Weights of a small GPT-style language model, trained from scratch on English Wikipedia.
Size: width 512, MLP 2048 squared ReLU.
Architecture: rotary positions, normalized queries and keys, local attention windows, capped logits.
Training: a variant of Adam for these matrices, 492M tokens, 3753 steps.
Each number is 50 + 10 x the weight over its row's rms, rounded and kept within 0 to 99. Layers, rows and columns count from 0. The size before them is the row's rms in percent of the matrix's.

# layer 3 MLP up, 2048x512, rms 0.0452, rows 1087-1114, columns 384-511
106:57 53 65 51 30 61 44 57 49 49 41 46 59 57 59 52 52 59 41 45 70 45 45 42 52 50 49 37 46 38 37 35 34 57 42 37 41 58 53 68 67 57 63 36 47 53 50 49 58 57 66 61 56 47 46 54 43 51 47 42 35 53 41 33 44 62 71 56 30 62 49 50 67 49 64 44 57 49 60 66 43 41 56 57 57 55 59 41 47 53 43 41 52 35 39 58 46 54 56 45 30 41 72 50 51 41 57 43 45 46 64 40 58 47 50 50 47 46 53 66 41 34 61 46 53 39 41 39
105:48 37 35 41 51 59 46 56 44 43 66 38 53 45 57 51 56 53 51 44 61 49 61 38 41 42 51 47 38 41 60 65 44 73 39 75 48 54 54 49 42 44 33 61 43 58 55 28 40 46 51 55 73 39 32 25 35 48 49 36 50 54 30 37 35 52 66 49 45 68 48 60 39 53 46 53 41 55 62 60 42 52 69 48 57 49 34 38 41 64 43 56 65 54 59 46 41 40 58 48 44 45 58 46 57 62 45 36 49 39 66 65 46 52 38 47 49 58 56 44 38 52 60 65 51 64 58 36
104:56 51 54 55 46 53 69 56 57 41 51 49 67 46 61 59 60 62 42 47 56 68 61 49 68 39 54 56 54 44 56 60 64 53 42 33 51 57 54 36 48 38 60 49 47 53 57 61 55 58 53 55 65 38 40 46 63 41 34 52 49 71 34 48 57 37 57 43 52 57 52 49 41 28 67 49 59 54 55 59 45 54 44 49 41 65 45 41 50 57 34 21 60 55 51 57 56 45 52 53 53 49 61 45 55 67 54 43 47 52 75 61 56 63 49 44 59 47 56 43 52 56 49 69 40 54 41 45
100:26 66 39 48 50 50 57 54 20 61 55 30 43 35 66 46 40 60 26 47 43 52 46 43 47 68 70 46 56 47 44 42 45 34 33 36 54 49 66 54 60 48 55 39 60 47 55 47 45 61 48 56 52 30 39 57 48 56 46 50 45 56 56 45 54 39 53 56 30 44 50 54 70 40 35 40 43 32 53 45 64 58 54 58 55 35 46 35 48 61 45 35 51 43 54 61 48 61 53 47 47 40 61 55 62 79 54 53 58 30 48 64 55 63 54 59 48 45 55 55 77 61 48 41 33 40 51 44
097:63 39 54 53 52 43 71 48 56 59 39 38 47 58 30 62 44 41 41 49 50 66 52 45 50 54 58 46 42 55 60 44 42 45 50 55 51 55 52 66 83 48 43 47 53 50 42 48 42 54 47 47 46 53 37 49 49 25 54 35 41 31 47 40 65 49 56 52 56 59 55 43 46 34 60 47 47 47 62 29 76 67 62 59 53 48 38 58 67 54 53 47 34 74 55 51 49 52 62 46 57 46 56 43 63 54 65 54 39 44 35 45 58 75 40 51 49 50 42 43 60 57 51 49 43 61 40 59
106:57 62 41 66 42 42 47 39 46 63 53 58 48 50 67 50 76 68 56 30 53 57 54 59 60 53 51 44 41 66 35 50 41 70 36 38 53 59 64 60 59 49 44 46 69 72 44 49 62 62 53 66 39 47 42 42 32 54 34 52 47 39 40 62 45 36 28 45 53 47 54 58 34 48 49 31 58 73 41 43 58 46 49 53 51 51 48 42 61 58 55 75 49 39 47 53 60 45 46 30 39 58 60 55 51 47 67 66 56 50 59 41 39 59 56 34 45 45 44 55 50 54 66 53 39 53 43 42
098:58 53 45 49 63 52 76 54 37 43 53 39 59 50 34 57 63 55 47 47 40 56 53 36 55 59 56 37 36 43 39 33 53 40 46 55 54 46 51 59 56 38 47 55 69 39 53 63 36 46 58 47 57 53 56 61 49 35 50 46 51 51 46 54 45 44 37 40 35 54 62 41 61 49 41 59 33 58 63 57 41 45 56 48 44 36 50 36 38 41 49 29 44 45 53 55 39 50 54 68 45 56 44 71 55 59 63 60 44 45 44 56 44 52 43 42 58 52 43 50 48 49 31 44 55 37 30 35
102:45 52 46 54 35 49 62 55 59 50 36 25 55 39 63 65 48 57 39 45 50 42 44 30 55 31 68 59 56 49 70 51 50 53 49 48 59 49 72 40 38 67 54 63 62 36 36 61 73 41 37 52 60 65 37 40 51 47 70 47 52 49 49 55 51 58 42 35 46 52 61 35 54 41 51 27 42 53 66 42 50 57 55 46 48 41 48 45 53 65 53 56 61 50 61 64 63 58 57 41 42 36 49 29 50 69 40 42 38 49 51 42 40 53 46 45 33 43 47 40 47 67 38 34 48 44 50 37
104:54 58 59 55 48 50 31 41 50 52 29 62 44 46 52 55 68 51 50 56 57 37 55 51 41 52 54 40 59 50 52 58 59 47 53 61 45 41 30 56 68 56 41 36 29 48 60 43 54 43 45 59 56 42 54 40 54 52 51 42 55 48 43 51 34 75 31 52 50 62 50 66 46 46 57 50 53 41 49 62 41 63 39 62 75 53 51 50 50 58 55 45 56 50 50 57 64 51 58 51 31 54 53 53 63 65 46 31 40 48 71 73 60 40 53 69 35 46 50 47 56 44 47 51 58 46 52 50
100:47 81 58 53 44 39 60 62 53 50 45 47 45 39 52 50 65 55 74 53 60 43 54 62 55 55 50 54 44 43 49 53 48 58 56 29 65 43 38 49 70 49 35 61 57 47 59 26 25 38 48 44 46 69 60 31 47 45 47 36 51 54 48 66 52 54 59 44 55 49 64 45 39 48 50 32 52 45 40 60 67 70 36 57 51 69 50 50 49 40 62 61 38 52 48 59 57 64 48 51 41 50 65 55 46 48 60 50 48 41 35 52 47 76 51 51 31 45 42 48 53 38 42 55 54 54 31 51
107:33 48 36 29 33 35 54 40 48 53 57 62 55 56 39 58 47 59 58 55 42 47 50 47 58 60 44 46 54 51 68 38 38 45 50 52 40 45 55 41 46 48 45 62 55 58 41 44 46 53 59 62 57 46 65 48 39 61 47 45 62 46 37 66 47 63 33 43 35 72 49 35 47 50 50 54 58 32 42 49 59 66 55 56 61 51 57 25 45 56 62 45 49 34 30 43 53 67 61 61 43 71 48 41 46 42 62 44 42 31 58 58 66 44 56 43 52 50 56 53 35 41 44 41 49 44 44 26
101:31 48 42 57 51 68 51 43 43 53 34 45 45 50 54 63 57 37 36 44 60 54 38 55 34 51 75 65 66 49 67 40 40 52 38 52 46 44 45 56 44 56 49 65 45 59 39 43 49 44 54 37 33 52 54 58 59 28 63 45 39 38 57 48 43 45 42 48 46 46 78 36 47 56 70 54 46 43 53 46 37 51 63 54 43 47 45 70 71 66 36 46 34 62 38 54 51 59 62 54 46 53 42 61 48 39 62 50 39 52 33 59 50 53 40 43 50 63 68 40 76 35 47 48 54 50 49 53
099:60 45 63 60 40 55 59 65 55 53 55 56 45 50 65 62 41 72 48 21 53 38 58 45 69 45 57 45 51 43 66 61 63 42 41 52 48 43 34 55 36 61 47 46 48 45 40 60 65 72 38 58 49 54 43 58 42 42 51 50 49 51 49 63 33 42 35 54 56 62 49 44 29 55 65 37 35 52 57 38 63 44 41 49 52 44 51 76 46 62 78 48 43 35 49 47 53 61 54 54 59 48 49 44 40 61 60 48 56 61 47 58 55 45 41 56 43 56 55 58 56 40 53 73 33 58 41 36
100:49 41 43 50 54 54 33 28 44 49 52 54 51 59 42 67 40 72 42 36 60 43 40 49 54 24 51 45 33 60 42 58 56 47 43 57 54 41 54 61 38 48 38 43 44 45 47 41 50 54 42 58 47 53 49 53 51 52 47 45 52 53 49 59 47 47 42 51 46 66 64 48 47 63 64 33 38 40 40 42 55 57 62 54 46 45 53 62 51 54 65 47 54 44 40 52 57 41 53 64 61 51 46 56 59 47 53 51 56 58 60 46 45 56 54 56 63 51 44 31 55 52 57 49 44 62 44 68
093:48 53 45 37 31 48 59 39 38 48 48 49 40 45 68 48 51 58 63 32 53 43 56 38 52 54 57 52 45 63 61 49 46 54 57 43 38 45 41 60 59 50 64 61 56 41 38 49 49 63 43 63 40 45 54 44 45 59 56 42 52 47 61 46 17 47 46 46 41 46 46 40 55 46 35 37 55 56 58 46 60 50 57 53 46 55 31 68 40 56 41 34 42 34 43 70 40 52 56 52 60 52 54 34 57 58 69 33 53 44 77 51 51 36 51 46 44 51 60 56 43 52 36 67 65 53 64 55
100:57 49 41 62 54 43 52 40 46 45 35 43 65 50 44 61 52 42 76 50 38 38 64 43 58 52 75 45 43 53 35 50 44 51 58 38 58 56 30 55 61 57 34 53 53 43 64 47 50 47 55 32 42 58 58 39 64 50 55 45 44 42 41 60 48 58 33 60 54 45 46 52 69 37 55 51 48 42 61 51 62 36 40 52 52 39 43 51 58 42 54 69 53 43 52 68 49 57 66 38 54 46 56 50 36 66 52 38 31 38 56 42 54 46 56 47 61 56 45 37 62 38 47 63 46 49 46 50
095:64 31 35 54 44 53 54 43 49 61 41 67 60 45 48 58 62 47 43 62 44 59 27 54 36 43 68 76 44 38 70 44 52 63 48 47 51 32 53 60 28 50 60 58 62 43 48 61 54 45 51 55 47 29 58 31 34 39 56 41 66 53 63 60 49 54 50 64 54 59 59 20 46 61 59 69 41 34 65 63 46 47 37 59 51 40 43 55 60 66 44 39 47 44 32 72 40 64 59 46 43 47 25 44 42 43 54 40 53 53 44 49 48 42 53 52 48 49 50 50 53 56 47 40 65 60 70 41
095:47 48 54 52 55 44 47 40 37 51 42 60 69 51 59 58 61 57 48 39 72 87 45 67 59 53 54 45 62 59 41 55 48 52 33 59 72 59 33 57 54 51 53 51 60 60 54 54 58 61 42 45 47 53 61 53 43 41 34 37 60 67 39 62 51 53 60 47 47 60 59 59 51 48 61 37 54 44 68 42 55 33 57 47 71 56 45 53 56 50 45 62 56 47 45 45 74 63 44 53 52 56 33 71 41 56 49 55 55 29 53 63 40 66 49 46 56 52 30 44 56 43 62 55 55 44 56 41
102:48 55 49 60 48 44 47 43 47 46 49 47 42 35 52 46 46 60 39 37 38 45 44 43 48 54 52 73 44 47 41 49 55 53 60 52 44 51 49 50 54 77 45 43 53 52 47 40 42 60 44 65 35 53 49 47 50 49 53 45 47 40 54 60 44 73 34 52 53 52 60 45 52 43 46 68 46 43 56 66 37 47 64 55 55 56 60 39 58 47 45 54 52 54 23 50 49 44 70 48 55 43 36 37 44 62 44 34 41 39 47 49 48 50 61 42 46 37 64 48 44 50 31 48 45 63 31 30
098:41 59 40 51 62 54 59 69 30 57 36 56 46 48 50 62 41 63 53 37 48 47 42 53 59 40 89 38 46 47 55 53 76 58 43 50 46 41 52 51 36 37 44 67 50 42 35 48 37 55 70 58 39 38 44 50 58 52 52 43 43 63 37 54 58 47 44 51 31 43 45 61 46 47 47 45 31 57 19 53 58 72 50 48 58 43 62 68 47 58 45 50 47 52 62 56 34 59 53 39 47 38 49 68 60 47 53 30 41 60 47 60 72 65 43 37 56 48 40 33 49 46 40 69 71 40 27 42
096:64 56 57 51 46 57 47 47 55 74 22 44 35 64 51 48 40 56 30 60 57 56 52 18 50 56 43 54 43 62 35 37 36 56 32 44 52 49 73 46 55 42 51 46 58 52 55 44 36 31 56 64 52 37 51 55 34 66 48 51 35 63 49 44 41 50 40 34 43 70 55 60 57 72 57 60 54 22 64 52 54 61 51 55 40 59 65 40 49 56 46 34 50 48 69 62 54 46 31 37 35 62 52 37 61 44 50 60 30 55 66 51 45 56 48 56 28 44 37 57 52 47 56 53 59 52 27 41
096:47 50 60 58 37 60 46 42 65 54 60 59 60 42 64 60 43 34 54 40 83 59 62 52 44 39 34 34 46 56 41 49 60 60 53 53 53 45 47 55 44 40 60 42 69 63 37 53 52 63 65 42 41 55 54 38 48 57 60 57 45 46 59 52 36 46 29 56 46 43 56 43 43 74 58 45 64 45 52 55 60 41 33 38 42 57 39 50 50 46 42 44 55 36 72 56 41 35 61 59 32 57 54 49 45 58 74 36 50 25 37 55 54 49 61 41 46 36 41 53 57 73 49 50 53 25 51 28
099:54 36 37 47 27 47 55 48 54 55 34 44 61 45 54 54 37 59 45 46 39 50 51 60 39 27 56 66 63 53 43 36 43 68 38 70 49 46 56 45 51 62 50 50 55 70 73 61 53 65 57 44 54 16 43 73 46 48 59 59 37 52 54 54 48 33 58 34 50 71 60 47 50 63 51 53 48 48 59 52 47 41 68 59 41 47 54 46 50 48 54 54 31 47 58 52 49 31 64 55 58 46 46 42 41 35 51 33 52 51 38 60 70 63 45 42 41 33 48 53 58 49 43 28 53 56 61 40
100:46 64 47 27 58 55 40 76 63 56 53 51 51 53 53 52 39 74 60 41 43 36 52 49 64 58 46 47 39 55 40 61 52 52 44 50 42 74 45 44 47 50 37 49 41 57 70 51 48 50 58 71 50 53 55 64 50 63 43 28 56 52 47 34 29 45 53 60 43 62 42 52 32 52 51 45 50 53 53 41 47 53 66 45 61 57 56 35 59 69 60 55 51 42 58 52 55 37 48 47 52 63 51 23 47 40 54 33 39 29 54 51 76 45 35 56 37 68 50 58 62 54 60 53 42 33 41 31
090:50 48 43 51 53 50 62 46 50 48 43 60 66 39 46 48 44 47 42 45 45 42 42 49 50 64 59 47 52 50 47 49 64 36 48 56 57 54 61 52 48 42 47 46 48 34 41 56 58 60 50 74 73 44 49 38 45 46 49 40 32 59 51 53 43 47 39 66 46 62 65 44 52 46 65 46 53 55 57 67 63 44 50 59 58 45 46 72 59 62 48 69 50 44 60 50 46 69 60 56 48 52 64 49 62 36 62 49 45 46 43 57 56 51 41 52 37 67 27 50 67 29 42 56 55 63 54 48
108:71 54 56 50 50 55 47 74 46 79 39 33 45 54 59 63 44 65 60 43 50 46 39 32 49 47 51 62 36 54 40 49 43 75 41 53 53 58 71 55 49 41 58 40 51 38 50 41 42 51 41 34 61 57 55 47 59 41 36 46 56 36 43 54 42 56 59 59 36 53 50 38 49 54 69 60 57 45 54 62 56 61 57 63 54 67 65 54 70 52 44 59 41 48 39 52 52 49 47 54 61 53 59 28 53 48 46 39 64 46 67 51 57 39 46 50 43 52 48 42 44 33 52 51 56 47 62 62
098:42 58 41 56 47 46 54 52 52 54 39 30 44 48 69 44 53 60 41 42 52 54 29 56 30 46 64 57 60 39 51 53 52 39 56 31 49 57 46 37 55 58 39 68 66 48 54 35 49 50 67 56 67 36 40 38 49 48 36 42 62 41 48 59 28 38 59 40 53 78 62 52 42 44 51 57 58 53 41 66 53 39 67 53 57 49 55 67 54 46 58 34 57 42 62 58 58 60 58 49 58 36 58 62 38 49 53 28 43 46 46 51 64 63 53 55 51 52 43 57 40 40 39 59 51 31 47 36
098:61 47 52 34 67 66 49 58 59 51 55 66 66 54 51 61 55 49 42 45 67 48 62 48 34 47 55 50 60 47 49 54 56 45 55 49 20 59 66 59 45 41 69 51 50 45 55 42 47 49 49 58 46 63 51 36 57 61 63 54 77 49 32 63 33 54 52 70 55 48 44 52 49 48 28 55 38 54 55 59 52 62 60 53 48 64 36 30 49 53 64 61 68 39 53 42 29 53 37 59 50 61 55 41 62 56 57 38 49 48 35 52 72 39 38 50 59 49 55 47 36 49 56 78 42 55 58 49
# layer 3 MLP down (transposed), 2048x512, rms 0.029, rows 1087-1113, columns 384-511
107:29 38 56 57 73 70 59 63 53 52 30 58 52 54 58 49 63 49 43 65 51 51 48 44 38 55 32 37 36 33 56 43 56 62 59 66 33 52 49 40 51 62 53 50 55 34 41 60 60 53 64 66 50 54 41 69 54 48 41 39 50 59 48 37 54 64 66 35 61 47 41 53 50 46 44 41 39 57 59 53 45 69 43 48 52 37 41 64 67 52 59 51 46 66 40 40 45 58 56 44 56 30 58 57 40 51 42 68 57 50 72 46 56 32 42 66 60 52 59 38 47 46 55 53 45 62 42 42
104:54 48 66 68 70 37 34 44 50 57 60 51 60 42 44 57 44 46 34 60 30 51 50 59 62 63 56 51 58 51 66 69 34 45 54 50 56 53 68 45 56 68 58 53 54 49 45 38 53 44 39 52 45 55 53 55 38 50 69 29 52 38 41 60 62 34 56 45 52 53 52 54 37 53 50 52 41 43 51 56 66 49 54 45 55 48 54 47 42 63 50 55 48 40 61 36 65 45 59 66 55 47 58 50 41 53 49 47 43 63 50 44 33 59 40 26 61 35 60 43 58 38 54 44 57 77 61 53
109:48 52 36 55 50 42 48 54 34 43 51 57 50 56 43 52 43 52 57 55 53 56 61 31 57 52 46 51 46 32 71 52 57 46 41 36 40 50 38 67 70 66 48 61 40 51 69 50 46 55 44 65 61 55 46 48 59 53 40 54 47 60 43 49 48 41 57 74 46 48 64 60 52 79 59 41 51 56 45 53 30 63 55 47 32 56 45 52 52 37 78 30 40 57 40 55 51 44 61 56 66 25 57 43 52 45 39 70 47 42 45 51 40 53 51 58 41 50 44 48 57 48 54 45 58 54 45 32
100:35 63 46 39 52 45 35 48 44 58 54 43 44 54 46 39 47 60 66 66 62 43 43 73 24 55 51 69 50 54 58 51 44 57 52 53 54 53 55 44 62 39 55 58 35 55 27 37 37 49 50 47 45 58 50 58 52 39 47 58 65 57 53 60 30 42 57 45 55 61 50 44 42 66 46 57 63 38 60 52 42 45 43 57 71 52 37 58 41 45 54 43 63 39 64 45 32 43 73 44 32 34 45 59 56 38 34 71 54 37 50 64 61 64 72 47 54 47 50 52 59 55 53 50 51 39 44 54
097:62 43 54 36 39 35 55 52 51 41 42 56 41 58 43 29 58 57 55 59 68 57 53 62 59 46 69 66 54 38 40 37 48 40 48 42 42 45 39 47 61 36 36 58 53 47 44 60 57 32 51 36 73 72 61 53 29 47 61 50 42 54 31 32 57 44 66 46 47 26 45 52 64 50 57 37 54 39 54 39 59 46 52 61 40 65 55 59 51 61 66 50 48 38 46 54 71 58 68 44 43 65 49 47 44 42 56 56 46 53 63 48 44 60 65 57 52 55 51 42 61 58 38 51 29 66 60 61
106:50 46 52 62 40 47 52 44 47 51 69 58 43 60 57 40 50 37 58 53 35 48 52 57 64 49 53 60 53 63 51 50 46 68 61 61 56 49 63 41 54 55 31 49 55 40 47 45 53 59 58 50 61 59 47 62 42 61 41 51 66 55 58 40 60 37 47 43 48 53 43 53 53 50 50 58 59 42 64 67 53 41 72 54 58 43 42 58 58 36 52 52 39 38 45 53 50 42 23 54 34 59 57 41 43 52 65 47 59 43 54 43 36 38 42 66 37 67 57 55 68 43 42 46 43 40 37 42
091:47 60 41 54 34 42 50 51 58 68 58 48 28 60 51 38 42 56 65 55 40 39 57 77 59 47 49 48 53 49 39 41 47 54 63 54 45 52 51 25 34 48 28 43 59 42 39 48 56 69 26 40 46 49 51 42 55 48 40 67 57 36 44 73 34 35 29 68 68 50 39 41 44 38 54 54 64 53 45 47 50 55 41 55 51 37 37 65 57 43 41 52 57 50 52 38 40 62 47 36 46 43 58 47 47 54 36 41 68 44 52 49 44 64 33 71 50 52 39 45 71 47 48 55 38 73 47 55
101:41 64 53 54 37 47 51 55 46 57 31 50 49 48 55 38 80 46 36 53 30 46 38 44 48 68 51 54 39 61 54 55 61 47 52 48 50 57 37 65 60 43 38 43 59 47 71 44 55 55 42 66 54 30 33 67 62 55 73 38 28 52 52 73 34 53 42 64 50 54 58 53 59 60 57 40 59 46 35 47 41 33 49 63 75 69 47 50 53 56 46 38 47 74 64 59 52 46 41 56 37 34 55 42 63 34 55 47 62 63 62 53 55 34 45 56 48 27 77 49 51 37 29 46 63 29 57 41
104:43 31 41 51 55 47 72 63 68 40 49 42 35 62 50 43 28 50 47 51 44 54 57 53 69 57 59 48 48 56 36 35 51 48 39 40 45 44 37 57 48 35 59 59 51 42 42 66 70 45 39 43 63 46 45 44 38 47 44 58 50 52 31 50 68 34 50 43 43 43 69 59 69 59 32 51 57 73 48 46 52 44 71 54 43 43 47 36 58 52 58 43 60 53 43 60 58 39 38 59 57 50 47 44 47 45 39 40 31 70 37 53 34 55 45 48 68 46 42 61 57 51 42 41 47 57 53 35
098:61 66 34 51 45 59 67 50 45 56 52 50 68 52 57 45 64 54 59 38 35 72 39 64 51 48 34 46 55 47 44 42 50 48 62 40 47 60 56 37 56 50 46 46 51 47 45 48 35 40 47 56 59 32 46 73 56 39 39 63 63 44 63 60 45 36 47 54 37 47 64 49 53 45 45 49 48 59 63 48 48 63 55 55 43 60 50 45 56 62 40 52 56 38 59 47 33 59 39 37 61 61 62 47 41 56 54 72 47 41 51 35 44 39 54 60 49 69 52 50 44 47 53 33 50 46 30 46
110:48 46 35 36 68 37 65 54 32 43 51 52 61 28 40 64 47 48 70 47 45 41 45 49 45 48 58 38 37 60 48 46 56 67 59 59 55 44 33 52 37 41 48 67 58 54 31 60 51 45 54 55 34 51 52 54 45 63 44 40 34 39 51 48 48 36 48 65 35 67 73 68 44 46 58 50 42 57 62 71 49 56 46 60 66 53 54 38 38 66 58 34 49 58 43 42 47 32 28 37 46 42 65 39 51 70 46 56 36 44 37 42 37 43 56 40 23 51 59 31 33 40 64 69 48 47 56 50
103:50 41 72 63 56 33 52 55 43 57 52 49 31 61 47 47 70 27 45 58 41 38 52 61 52 52 49 59 38 53 47 52 44 53 53 40 52 39 61 55 41 51 54 57 47 50 59 63 40 34 48 40 68 55 63 40 63 40 65 38 60 48 44 40 52 43 57 67 52 36 38 52 61 51 39 57 48 78 36 62 49 47 43 52 34 44 39 64 41 55 53 65 53 43 46 60 53 51 58 58 32 50 69 42 56 63 53 58 55 42 41 50 56 66 60 48 39 44 54 61 47 49 33 58 28 56 57 50
097:61 46 52 54 59 59 38 59 46 52 43 39 61 39 24 55 64 36 45 61 36 52 67 41 58 49 51 65 53 43 53 40 48 61 64 39 37 47 57 45 48 45 64 54 65 58 57 62 59 35 60 35 41 47 65 55 59 74 48 54 57 54 53 62 47 57 61 63 48 44 49 53 56 55 33 82 51 64 44 52 45 38 45 62 40 49 40 35 58 57 55 52 34 40 62 40 42 56 51 56 55 42 59 35 39 51 51 53 39 64 51 45 55 36 46 42 54 50 44 35 58 65 65 62 37 52 56 54
102:37 63 58 48 70 45 46 62 50 49 65 50 59 56 66 54 72 36 35 51 53 53 47 59 49 50 40 67 30 46 58 53 35 55 46 55 61 57 56 46 46 56 45 43 60 29 46 66 50 41 41 36 54 57 40 59 46 43 42 55 37 49 53 50 42 65 64 66 51 63 67 69 38 56 44 61 48 45 47 39 44 46 39 32 56 50 45 57 51 58 46 55 53 62 51 44 43 60 40 61 55 56 50 43 49 48 35 57 38 65 38 53 53 36 44 54 40 34 35 51 35 42 61 55 56 39 44 43
095:32 41 65 55 45 64 55 55 32 44 60 57 41 63 57 53 53 63 40 58 67 61 48 62 57 54 55 46 50 44 49 45 46 51 43 60 39 48 48 36 45 44 57 34 49 54 60 40 47 54 45 53 42 76 57 71 58 54 53 71 40 42 56 55 30 48 47 46 37 53 26 53 46 32 37 54 67 52 52 48 53 47 49 53 37 47 41 54 51 60 50 50 46 45 38 61 51 48 51 59 60 47 69 40 55 50 54 65 81 58 60 56 48 46 77 41 42 45 46 35 51 62 49 56 58 65 48 54
100:62 61 55 59 44 56 47 52 61 27 40 45 41 70 39 51 46 58 64 58 61 47 54 79 59 61 42 45 49 56 58 59 46 49 56 54 54 55 38 40 65 34 42 57 38 54 64 48 55 52 27 39 58 39 48 51 51 59 48 66 47 51 28 53 48 57 43 59 47 46 50 65 65 39 55 47 58 45 33 49 56 44 49 39 61 45 49 24 42 37 42 43 56 45 34 62 73 56 46 42 49 57 38 42 50 57 55 55 38 50 47 23 50 46 41 31 64 47 54 50 57 59 65 48 45 33 51 44
094:41 52 42 43 52 52 39 55 31 49 40 58 46 51 60 50 53 28 42 45 37 52 63 48 47 34 48 44 39 50 26 50 61 59 44 27 49 29 34 46 47 46 63 46 50 47 55 59 44 52 44 46 43 45 45 55 55 60 43 42 47 51 49 58 35 55 45 44 48 36 45 35 57 57 51 42 42 56 54 41 50 63 36 55 59 52 26 49 48 51 39 40 47 39 57 35 39 53 58 39 45 40 50 65 27 35 59 41 62 43 39 53 45 52 42 52 39 37 46 47 60 46 33 57 49 62 32 55
095:45 56 53 47 54 47 37 47 48 60 79 44 44 47 27 46 47 46 37 43 39 45 60 58 39 24 40 39 37 46 54 50 55 48 51 58 52 43 48 53 44 34 52 48 46 49 59 50 59 50 42 48 48 50 61 59 49 36 73 57 54 59 46 47 54 59 54 52 59 61 43 55 67 58 54 40 53 64 55 59 45 59 32 46 58 45 45 60 58 45 64 61 35 65 49 52 33 56 54 35 31 54 55 59 47 58 48 58 59 34 43 53 43 62 43 46 47 57 55 30 63 49 30 56 49 42 57 46
099:50 42 44 45 54 50 53 44 56 58 40 46 51 56 49 54 41 44 54 51 55 49 45 33 49 62 60 75 57 38 36 46 57 55 35 28 49 26 59 60 60 49 40 55 53 68 48 43 46 46 44 39 67 66 58 49 52 51 44 53 50 34 50 50 49 60 33 60 35 52 52 48 43 57 52 57 49 44 55 55 53 50 34 45 60 42 57 49 51 35 49 48 63 44 53 53 49 52 52 54 48 39 47 72 69 45 58 18 44 54 45 58 33 69 45 62 47 45 39 54 45 48 28 42 52 54 59 53
097:55 48 31 60 47 45 59 40 55 55 44 57 34 43 44 41 40 39 30 57 59 58 43 46 46 45 44 39 54 36 47 38 49 45 45 69 63 58 53 58 53 46 48 54 51 52 54 63 63 35 18 53 49 52 58 69 61 58 59 48 52 50 57 31 37 45 34 45 47 47 46 64 43 55 45 56 54 42 50 47 47 35 50 34 59 45 44 58 40 43 36 38 35 59 51 74 53 39 49 63 42 65 56 54 48 51 58 44 48 44 47 59 57 51 53 29 43 39 41 61 55 40 47 37 42 45 59 46
097:52 44 57 48 31 29 42 60 48 41 54 41 57 54 46 56 38 25 73 42 40 51 35 52 47 42 52 54 56 52 66 53 46 46 51 46 37 42 54 65 47 42 64 61 64 44 34 59 56 45 33 27 67 29 49 58 61 42 55 54 57 46 62 54 31 57 51 72 60 37 31 50 51 41 35 42 40 66 53 32 52 52 60 55 62 51 52 51 73 44 38 50 47 39 49 64 47 50 64 34 59 51 61 60 45 63 62 51 56 50 49 48 63 49 55 48 58 49 66 49 71 44 36 45 44 47 39 62
101:55 29 50 38 58 46 56 46 39 66 40 40 42 51 62 49 62 70 60 35 55 64 55 58 35 52 73 55 44 57 34 51 47 26 42 51 62 52 44 58 56 12 41 26 38 52 40 52 41 44 40 50 48 65 53 52 51 61 38 71 55 45 47 73 38 46 47 60 66 44 59 67 57 44 45 62 54 56 47 62 44 64 69 60 36 58 41 40 44 65 50 32 70 59 52 57 36 58 42 44 57 44 25 58 50 47 58 47 44 40 39 51 44 51 49 48 64 55 55 45 50 49 54 54 34 52 48 39
096:59 24 40 63 34 73 46 49 36 55 35 51 31 39 41 53 45 65 60 71 43 53 54 64 33 46 57 53 40 46 51 33 66 45 58 46 41 60 55 37 50 54 37 50 43 40 53 53 60 41 52 51 42 68 54 75 64 68 36 44 42 47 44 50 56 56 41 44 52 38 46 55 50 47 62 47 45 27 42 68 59 47 58 40 34 71 45 45 53 34 52 37 55 56 61 62 55 53 44 41 56 67 44 64 55 51 60 68 57 52 46 41 57 54 62 63 46 57 37 50 39 53 50 59 35 67 46 36
097:65 49 50 65 52 54 49 50 45 49 25 58 49 56 47 37 40 71 61 52 52 61 59 59 39 50 45 34 56 47 57 48 59 40 49 61 42 71 48 46 62 67 42 62 37 61 38 53 55 57 50 55 44 51 39 56 48 56 43 58 19 50 58 28 36 54 41 59 54 67 42 47 45 45 32 46 47 47 50 51 31 40 51 55 34 35 51 72 59 49 56 42 48 50 60 56 53 57 51 49 51 41 72 59 50 54 46 53 33 43 52 43 49 45 61 36 52 60 55 54 38 66 60 32 42 62 50 55
088:51 41 39 54 52 56 30 60 44 35 64 59 63 64 52 53 63 37 56 50 47 37 50 49 49 44 48 57 45 59 55 45 32 69 42 56 23 50 31 55 52 45 42 68 68 49 46 65 47 58 55 43 35 41 45 56 50 69 43 42 49 51 64 74 62 47 55 57 57 51 50 54 39 42 50 47 35 69 53 52 47 50 33 48 37 52 54 56 50 38 53 55 41 71 60 48 45 62 43 45 46 63 46 63 40 37 42 59 63 43 23 48 44 49 58 64 44 49 42 40 53 42 35 62 56 56 47 46
112:47 39 52 33 44 50 24 29 53 58 69 53 52 44 51 42 55 51 57 73 41 45 50 45 32 62 61 49 53 43 54 45 46 48 54 50 41 31 52 42 45 38 39 52 41 46 34 49 38 43 51 49 45 53 66 46 63 71 54 54 72 58 65 37 59 36 43 50 44 54 60 54 57 44 46 75 45 43 49 42 56 63 42 55 63 45 86 54 42 44 53 55 29 48 49 45 34 50 53 51 48 46 37 35 38 60 55 50 69 52 62 73 47 52 57 42 59 46 55 48 51 56 53 47 55 41 46 46
101:54 47 62 51 49 52 42 38 56 42 45 43 45 64 44 39 52 43 34 45 62 59 57 63 47 41 51 65 46 35 49 55 34 46 43 43 61 46 61 43 42 41 46 37 45 54 81 37 53 40 36 47 59 52 42 40 55 36 34 45 53 42 54 51 37 41 50 36 46 90 52 61 41 61 55 25 45 47 29 38 41 66 46 41 46 56 43 43 45 56 30 49 47 47 50 47 59 39 64 48 34 43 48 34 66 46 49 62 68 43 47 60 49 46 52 49 51 58 44 53 47 52 51 57 28 50 45 51